config = dict(
    n_layer=8,
    d_model=96,
    n_head=3,
    n_kv_head=3,
    head_dim=32,
    d_mlp=256,
    vocab_size=4096,
    activation='swiglu',
    norm='rmsnorm',
    norm_place='pre',
    norm_eps=1e-05,
    positions='rope',
    rope_base=10000.0,
    rope_fraction=1.0,
    qk_norm=False,
    attn_scale=0.177,
    bias='none',
    tie_embeddings=False,
    parallel_block=False,
    init='uniform',
    init_std_qkv=0.0844,
    init_std_o=0.0,
    init_std_up=0.0844,
    init_std_down=0.0,
    optimizer='muon_variant',
    lr=0.0107,
    lr_mult_down=1.5,
    beta1=0.95,
    lr_head=0.00925,
    warmup_steps=200,
    schedule='wsd',
    decay_fraction=0.847,
    decay_shape='linear',
    final_lr_fraction=0.0,
    batch_tokens=16384,
    seq_len=384,
    doc_mask=True,
    train_tokens=149500000,
    steps=9125,
    dataset='wikipedia_en',
)
Each number is 128 + 24 x the weight over its row's rms, rounded and kept within 0 to 255. Layers, rows and columns count from 0. The size above them is the row's rms in percent of the matrix's.

# layer 5 MLP up, 256x96, rms 0.211, rows 125-155, columns 64-95
size [114  82  88  87 106 107 108 108  82 111  80 104  92  90 107  92  97  94 109 105  94  97  91 101  82 109 105  94 104  82  94]
[[170 130 155 124 158 125 142 159 146  83 137 101 113 123 126 162 141 145  94 130 141 101 182  98 123 130 141 151  69 103 122  99]
 [ 94 139  93 155  48 118 132 125 136 147 139 142 101 129 155 159  94 156 141 138 102 129 113 154 103 169 105 134 128 139 131  91]
 [145 100 157 120 109  92 104 123 114 113 169 119 126 146 144 137 133 140 110 133 165 125 144  80 139 144 186 140 135 112  81 107]
 [113 115 142 114 127 144 121 127 151 133 151 133 106 107  74 132  76 109 106 105  93 187 147 112  77 124 136 110  77 139 152 112]
 [107  81 137 132 130 102  98  69 138 128 142  98  81 140 139 122 129 131 152 122  83 122  87 110 141 172 121  97 159  74 129 134]
 [153 115 132 180 139 130  99 110 105 137 130 151 151 129  84 135  91  94 117 102 122 136 111 137 154  95  95 110 152 106 140 106]
 [149 123 138 152 153 119  76  91 160 117 156 109 148 115 124 133 122  82 151 134 152 150 135 124 148  82 111  95 112 168 126 138]
 [ 64 164 119 133  90 136 127 127  82  95 119 150 125 140 147 131 135 125 163 120 139 135 121 123 149 137 120 142 171 137 120 116]
 [135 122 122 104 141 121 167 144  75 130 134 155 119 120 111 152 122  79 141 120 105  73 152 115 127 114 162  97 123 132 106 130]
 [149 113 158 186 107 143 132 130 140 115 142 117 153 136 170 117 164 102  84  84 138 121 141 129 140 159 136 122 141 155 130 125]
 [113 104 101  88 117 158  97 188 157 154 137 128 113 110 159 139 150  99 142  77 117 124 142 139 145  91 166 132 154 130  84 141]
 [159 124 136 106  99 112 117 141 167 167 136 146 110 129 112 142 102  88 167  97 169  97 114 132 119 126 115 168 139 124 111 149]
 [101 125 142 184 140  99 162 121 116 137  90 145 119 127 142 146 145 139 136 121 147  96 121 122 146 135 144 141 160 130 138 118]
 [ 76 126 130 151 134 151 188 136 109 171 127 118 166 116  93  92 124 123  76 128 135  87  87 108 133 121  94 126 126 154 107 123]
 [158 141  90 118 135 141 126 143 125 129 140 133 128 148  92 145 100 106 118 167 125 131 113  85 126 185 100 146 126 121 126 108]
 [152 117 173 130 113 117 127 145 149 141 143  81 147  88 133 173 134 158 113 149 113  87 117 128 132 147  77 137 140 160 164 128]
 [169 125 148 138 117 122  64 118 151 169 132 139 112 113 106 153 113 152 140 143 143  94 127 121 156  99 112 118 136  93 108 153]
 [116 110 158 143 137 108 136  55 128 175 138 130 119 139 124 134 117 100 124 113 131  91 103 106  98 143  75 107  99 128  78 124]
 [105 120  87 119 115 139 105 150 117 132 110 137 112 156 116 113 101 161 120 161 139  80  86 137  93 115 144 134 119 170 148  86]
 [131 149 162 107 102 128 131  91 141 132 109 126 132 122 129 124  85 159 148 178 136  95  64 121  84 171 104 114  78  80 108 141]
 [137 115 141 152 115 130 136 158 127 132 114 165 118 100 156 170 128 170 131 149 135 109  93 140 123 104 136 101 166 158 187 167]
 [154 156 118 147 104 109 142 155 112 103 137 137 131 152 122 191 144 141 112 104 128 158 159  95  85  93 134 151 107 138 137 117]
 [143 134 149 149 125 138 127 134 166 164 132 155 124 103 135 145 134 120 135 131 117  94 112 119 130  67 126 132 131 154 133 114]
 [ 94 208 146 133 117 165 150 133 143 132 135 152 121 125 163 158 154 152 158 120 136  96 127 122 132 134 143 124 136 157 130 151]
 [129 132 151 123 131 129  99 156 134 135 153 147 163 160 110 122 107 146  91 134 151 120 170 120 172 123 145 171 144 135 139 119]
 [160  71 137 150 126 119 142 129  99 135 178 148 137 125 130 121 120 130 146 167 134  99 106 184 169 162 120 117 134 107 127 117]
 [157 127  96 120 161 100 124  46 142 169 168 113 156  82  97 147 132 125  78 101 127 131 126 162 151 153 126 130 149 135 139  99]
 [138 115 166 103 101 123 119 132 102 134 133 132 168  87 116  99 135 129  63 116 121 147 179 113 110 134 114 148 129  99 106 138]
 [132 104 155 147 102 157 169 134  97 102 115 131  82 138 112  95 156 102 136 127 158 101  91 151 118 121 141 135 131 150 122  90]
 [128 138 168  90 147 136 110 136 102  98 127 138 126 134 142 137 111  92 171  92 180 100 110 104 128  95 124 158  95 133 134 145]
 [166 108 114 116 124 152 132 137 116 149 130  88  77  99 120 137 107 113  94 111 157  57 107 126 146 113 129  84  91 117 111  87]]
# layer 5 MLP down (transposed), 256x96, rms 0.181, rows 125-155, columns 64-95
size [112 102  78 110 115 109 107 104  70 112  95  71 104  95 119  89 105  71 114 108  87 106  93 111  98 111 104 107 104  63  73]
[[175 131 124 155 142  57 162 141 142 120 148 122  93 129  79 126 116 132 115 145 113  94 156 172 108 163 138 149  84 109 119 163]
 [149 154 160  85 132 126  94  78 102 141 122 101 120 115 134 140 207 100 137 146 132 123 129 130 184  93 135 124 135 112 105 137]
 [176 101 160 129 146 141 127 115 124 122 129  90 124 107 132 165 126 141  91 116  93 116 170 151 131 117 100 100 111 101 125  96]
 [114 150 117 152 117 122 105  97  85  92 119 143  93 118 111 172 163 119 143 131 119 169 133 116 135  94  59 125 153 143  78 116]
 [105 160 121 152 123 118 159 119 144 143  94 146 114  88 116 175 144 127 134 108 114 122 142 116 100 119 128 117  96 123 126 164]
 [144  93 105  86 114 124 117 126 173 108 141 154 181 110 153 139  97 176 155 108 136 111 123 171  81 100 127 114 109  89 126 127]
 [139 129  81 134 120  92  88 138 163 105  98 125 107 148 153 144 134 141 170  81  83 152 134 102 165 147 141 114 151 115 117 117]
 [197 119 154 111 144 129 153 123 146 138 141 153 140 116 144 122 157 133 103 113 105 158 132 135 123 167 142 138  81 136 136 124]
 [151 162 164 131 130 137  88 142 174 139 100 175 154 137 121 160 110 149 127 105 162 128 106 148 165 125 134 129 140 154 155 181]
 [134 172 119 144 161  84 168 135  93 139 115 122 117 105 157 135  92 113 175  83  99  87 123 124 134 170 111 135 130 146 134 141]
 [137 129 143 108 189 150 146 153 119 153 133 115 121 160 146 105 132 112 112 119 126 142 137 119 120  67  99 158 143 133 145 128]
 [142 159 163 138 138 136 114 129 138 133 112 157 159 122 101 134  64 136 133  91 155 162 136 116 116 129 132 142 117 136 140 133]
 [132 144 145 136 135  90 150 117 106  88 139  89 135 101 122  95  99 132 109 132 120 105 170 146 129 118 158 133 125 156 141 110]
 [164 119 126 112 132 130 106 160 132 133 122  96 101 134 171 173 124 145 145 110 107 160 198 150 158 166 162 125 111 139 138 132]
 [ 76 112 134 111 115 118 151 110 122 139 142 137 139  94 115 132 181  73 144 141 107 149  90 100 142 154 150 126 149  95 107 130]
 [139 108 135 162 122 109  79  90 112 106 158 112  87 136 137 124  95 123  96 138 109 131 149 144  86 160  90 120 137 102 110 138]
 [156 140  89  76 148 123 159 133 156 151 100 126  79 132 116 123 138 121 122 127 132 134  78 138 139 146 145 141 106 101 133 125]
 [147 119 184 140 117 163 140 154 171  90 115 162 143 157 120 134  82 140 150  98 169 123  93 160 155 137 108 136 132 156 146 131]
 [120 134 155 153 111  82 153 158 132 100 133 135 106 132 132 138 107 104 135 140 141 115 145 119 151 162 107 123 159 151 131 155]
 [131 140 152 126 119 109 144  95 149 125  88 141 142 140  76 147 111 147 147 146 120  66  94 144 141 166 166 102  95 151 148 153]
 [167 123 124 148 131 112 127 144 176  98 127 157 151 136 141 115 104 137 127 132 137 135  99 159 114 115 116 108 131 186 168 166]
 [153 107  93 114 135 132 150  91 131 102 152 122 130 146  98  92 142 124 166 141  95 133 133 124  64 141  98 178 117 106 141 118]
 [129 109 134 126 145 155 110 110 164 163 141 159 119 125 153 146 118 102 108 152 146 157 122 134 105 108 103 123 138 115 133 135]
 [124 108 126 163 161 122  82 147 116 141 124 132 102 129 156 134  93 168  91 153  90 110 145 148  82 105 129 111  83  79 145 132]
 [ 99 137 114 114 159 120 127 153 124 158 164 136 131 129 149 124 106 135  89 125 140 141 176 103 127 117  87 148 139 122 138 118]
 [168 114 121 106 150 153 104 120 119 152 162 121 162 147 113 114 140 155 120 130 147 143 129 149 122 166  92 163 121 123 133 132]
 [193 126 111 104 127 132  59  90 103  94 153 120 109 104 109 118 121 110 134 148 121 169 169 145 139 127 116 125 131 166 126  80]
 [142 108 111  92 150 171 153 123 118 100 146 134 129 136 123 109 140 144 161 110 142 121 151 104 104 123 146 126 132 116 106 111]
 [ 85 194 129  99 130 165 109 145 126  88  88 120 152 105 159 159 123 150 127 110 121 146 110 131  92  81 120 103 114 126 119 162]
 [136 117 119 163 115 121 134 122  98 127 167  84 115 106 124  94 167 115 122 173  94 156 132 116 132 137 101 108 118  95 106  77]
 [146 145  96 109 129 114 110 134 150 139 136 135 113 130  99 154  85 136 139  90 145 127 129 162 145 106 143 117 155 166 179 153]]
# layer 5 MLP gate, 256x96, rms 0.216, rows 126-156, columns 64-95
size [110  70 106 113 141 124 108  71 117  68  74  92  83  96  83  91  63 123  86  67 110  84 122  80 117 125  91 110  69  67  79]
[[129 106 143 142 132 150 149 148 116 128 160 101  57 127  68 121  81 121  87 133 129 129 115 112 143 144  58 118 143 112 100 137]
 [147 128 138 142 137 116 133 162 127 104 127 107 133 114 135 141 104  92 117 138 146 151 136  97 148 150 151 158 179 112 136 133]
 [143 139  84 137 123  94 123 126 122 113 135 119 148  71 101 174  88 128 128  99 141 162 120  88 137 122  97 153 139 110 113 114]
 [131 115  71 140 119 130  98 115 106 101 123 219 100 131 157 116 123 119 142 143 139 109 103 135 157 102 119 132 148 104 102 141]
 [138 161 136 107 116 138 110 150 125 119 110 113  82 147 149 126 133 150 140 112 144 113 147 124 142 141 141 130 156 135 131 173]
 [167 132 108 114 129 102 106 142 161 130 142 148 158 132 163 120 157 101 122  65 159 119 154 143 126  80 146 107 129  84 158 136]
 [146 117 120 138 107 117 165 162 139 113 118 116  92 121 102 164 102 139 135 152 126 109 141 171 116 113 167  99 176 123 133 147]
 [ 99 141 125 127 115 127 118 143 174 169 137  90 111 157 153 106 147 145 105 109 130 141 121 107 115 150 201 139 126 136 167 146]
 [138 118 145 106 117 140  95 111 174 139 107 153 126 150 113 167 159 118 126 100 143 131  83 104 124 126 150 119 121  96 110 160]
 [118 167 107 126 164 129 139 108 118 104 140 159 137 156 123 136 159 139  88 129 160 108 134 147 157 131 138 161 165 118 180 112]
 [156 130 110 126 124 138 161 144 124 155  97 138 125 171  82 143 122 195 124  97 136 132 110 147 117 151 145 125 165 158 161 160]
 [126 134 174 127 152 143 135 141 140 140 152 147 168  97 120  98 147 116 121 144 183 151 112 107 175 126 118 159 134 137 134 130]
 [153 146 145  99 124 126 184 137 136 118 122 160  97 144 130 131 137 148 142 134 148 136  91  84 124 147  70 181 102 128 129 142]
 [ 86 121 149 141 120  80 124 135 125 128 134 171 130 109 181 127 136 169 137 112 167 152 135 133 115  81 142 154 117 131 107 149]
 [ 91 135 124 119  95 135 134 154 170 105 147 149 136  97 133 126 109 161 157 128 136 122 136 121 143  76 143 113 142 128 135 116]
 [103 136 100 121  97 138 105  93 165 118 152 133 146 148 105 120 136 103 157 107 136 106 125 187 170  95 143 136 164 131  52 134]
 [113 103 128 127 136 128 142 163 107 102 126 182 131 162 147 127 125 124 118 122 122 117 140 182 138 146 100 152 123 139 170 142]
 [106 153 152 116  95 123 122 111 149 134 111 151  80 153 120 112 147 101 136 131 129 103 163 102 132  92 102 138 135 111 138 132]
 [134 132 150 102  99 139 117  98  98 165 158 135 109  91 137 121 108 124 131 156 110 127 113 133  96 153 133 132 102  59 120 112]
 [131 112 133 140 118 154  99 132  98 169 161 117 140 151 136 167  92  78 149  83 147 110 143 118 129 127 102 153  97 147 137 127]
 [129 149 112 125 155 130 145  92 142  89 128 152 142 126 125 111 125 112  96  83 138 165 110 103 127 142 132 115 130 116 119 119]
 [147 137 160 101 199 129 136 123 114 129 146 140 146 134 105 140 128 110 129 122 112 147  94 121  93 138 147 101 103 132 125 138]
 [107 161 138 142 116 153 116 136 165 106 171 159 123 128 130 177  97 185 161 107 132 137 174 140 111 128 114 107 167 153 140 120]
 [161  82  98 136 185 127 146 174 146 184 122 137 138  93 141  95 133  97 124 132 140 122 128 116 126 134 106 104 131 136  68 139]
 [ 89 135  86 153 113 112 160 154 111 112 146 130 137 140 125  93 129 104 114 143 162 126 119 113 117 133 145 134 109 123 115 140]
 [160 136 114 147 143 109 123 113 110 150 152 143 137 108 154 148 183 140 129 116 164 113 115 100 129 135 129 123 122 130 146 119]
 [136 122 138 113 117 130 170 158 138  84 140 110 119 132 120 128 121 116 100 119 146 138 120  86 125 150  88 108 123 161 186 142]
 [167 153 115 108 111  71 172 128 111 124 143 138 114 148 144 103 171 145 103 122 148 135 113 122 168 160  78 110 145 128 148 117]
 [154 111 152 125 121 124 102 124 172 127 131 175 139 132 130 157 103  71 154 123 140 118 106 135 128 104 148 147  92 131  85 114]
 [ 98 100 133 148 144  95 139 143 111 122 125 137 166 127 134  88 154 145 133 135 132 154 124 148 115 126 184 183 141 119 190 141]
 [144 100 137 125 133 138 102  90 134 120 147 105 133 121 120 161 122 125 140 130 161 163 188 132 126 108 141  99 107 119 103 115]]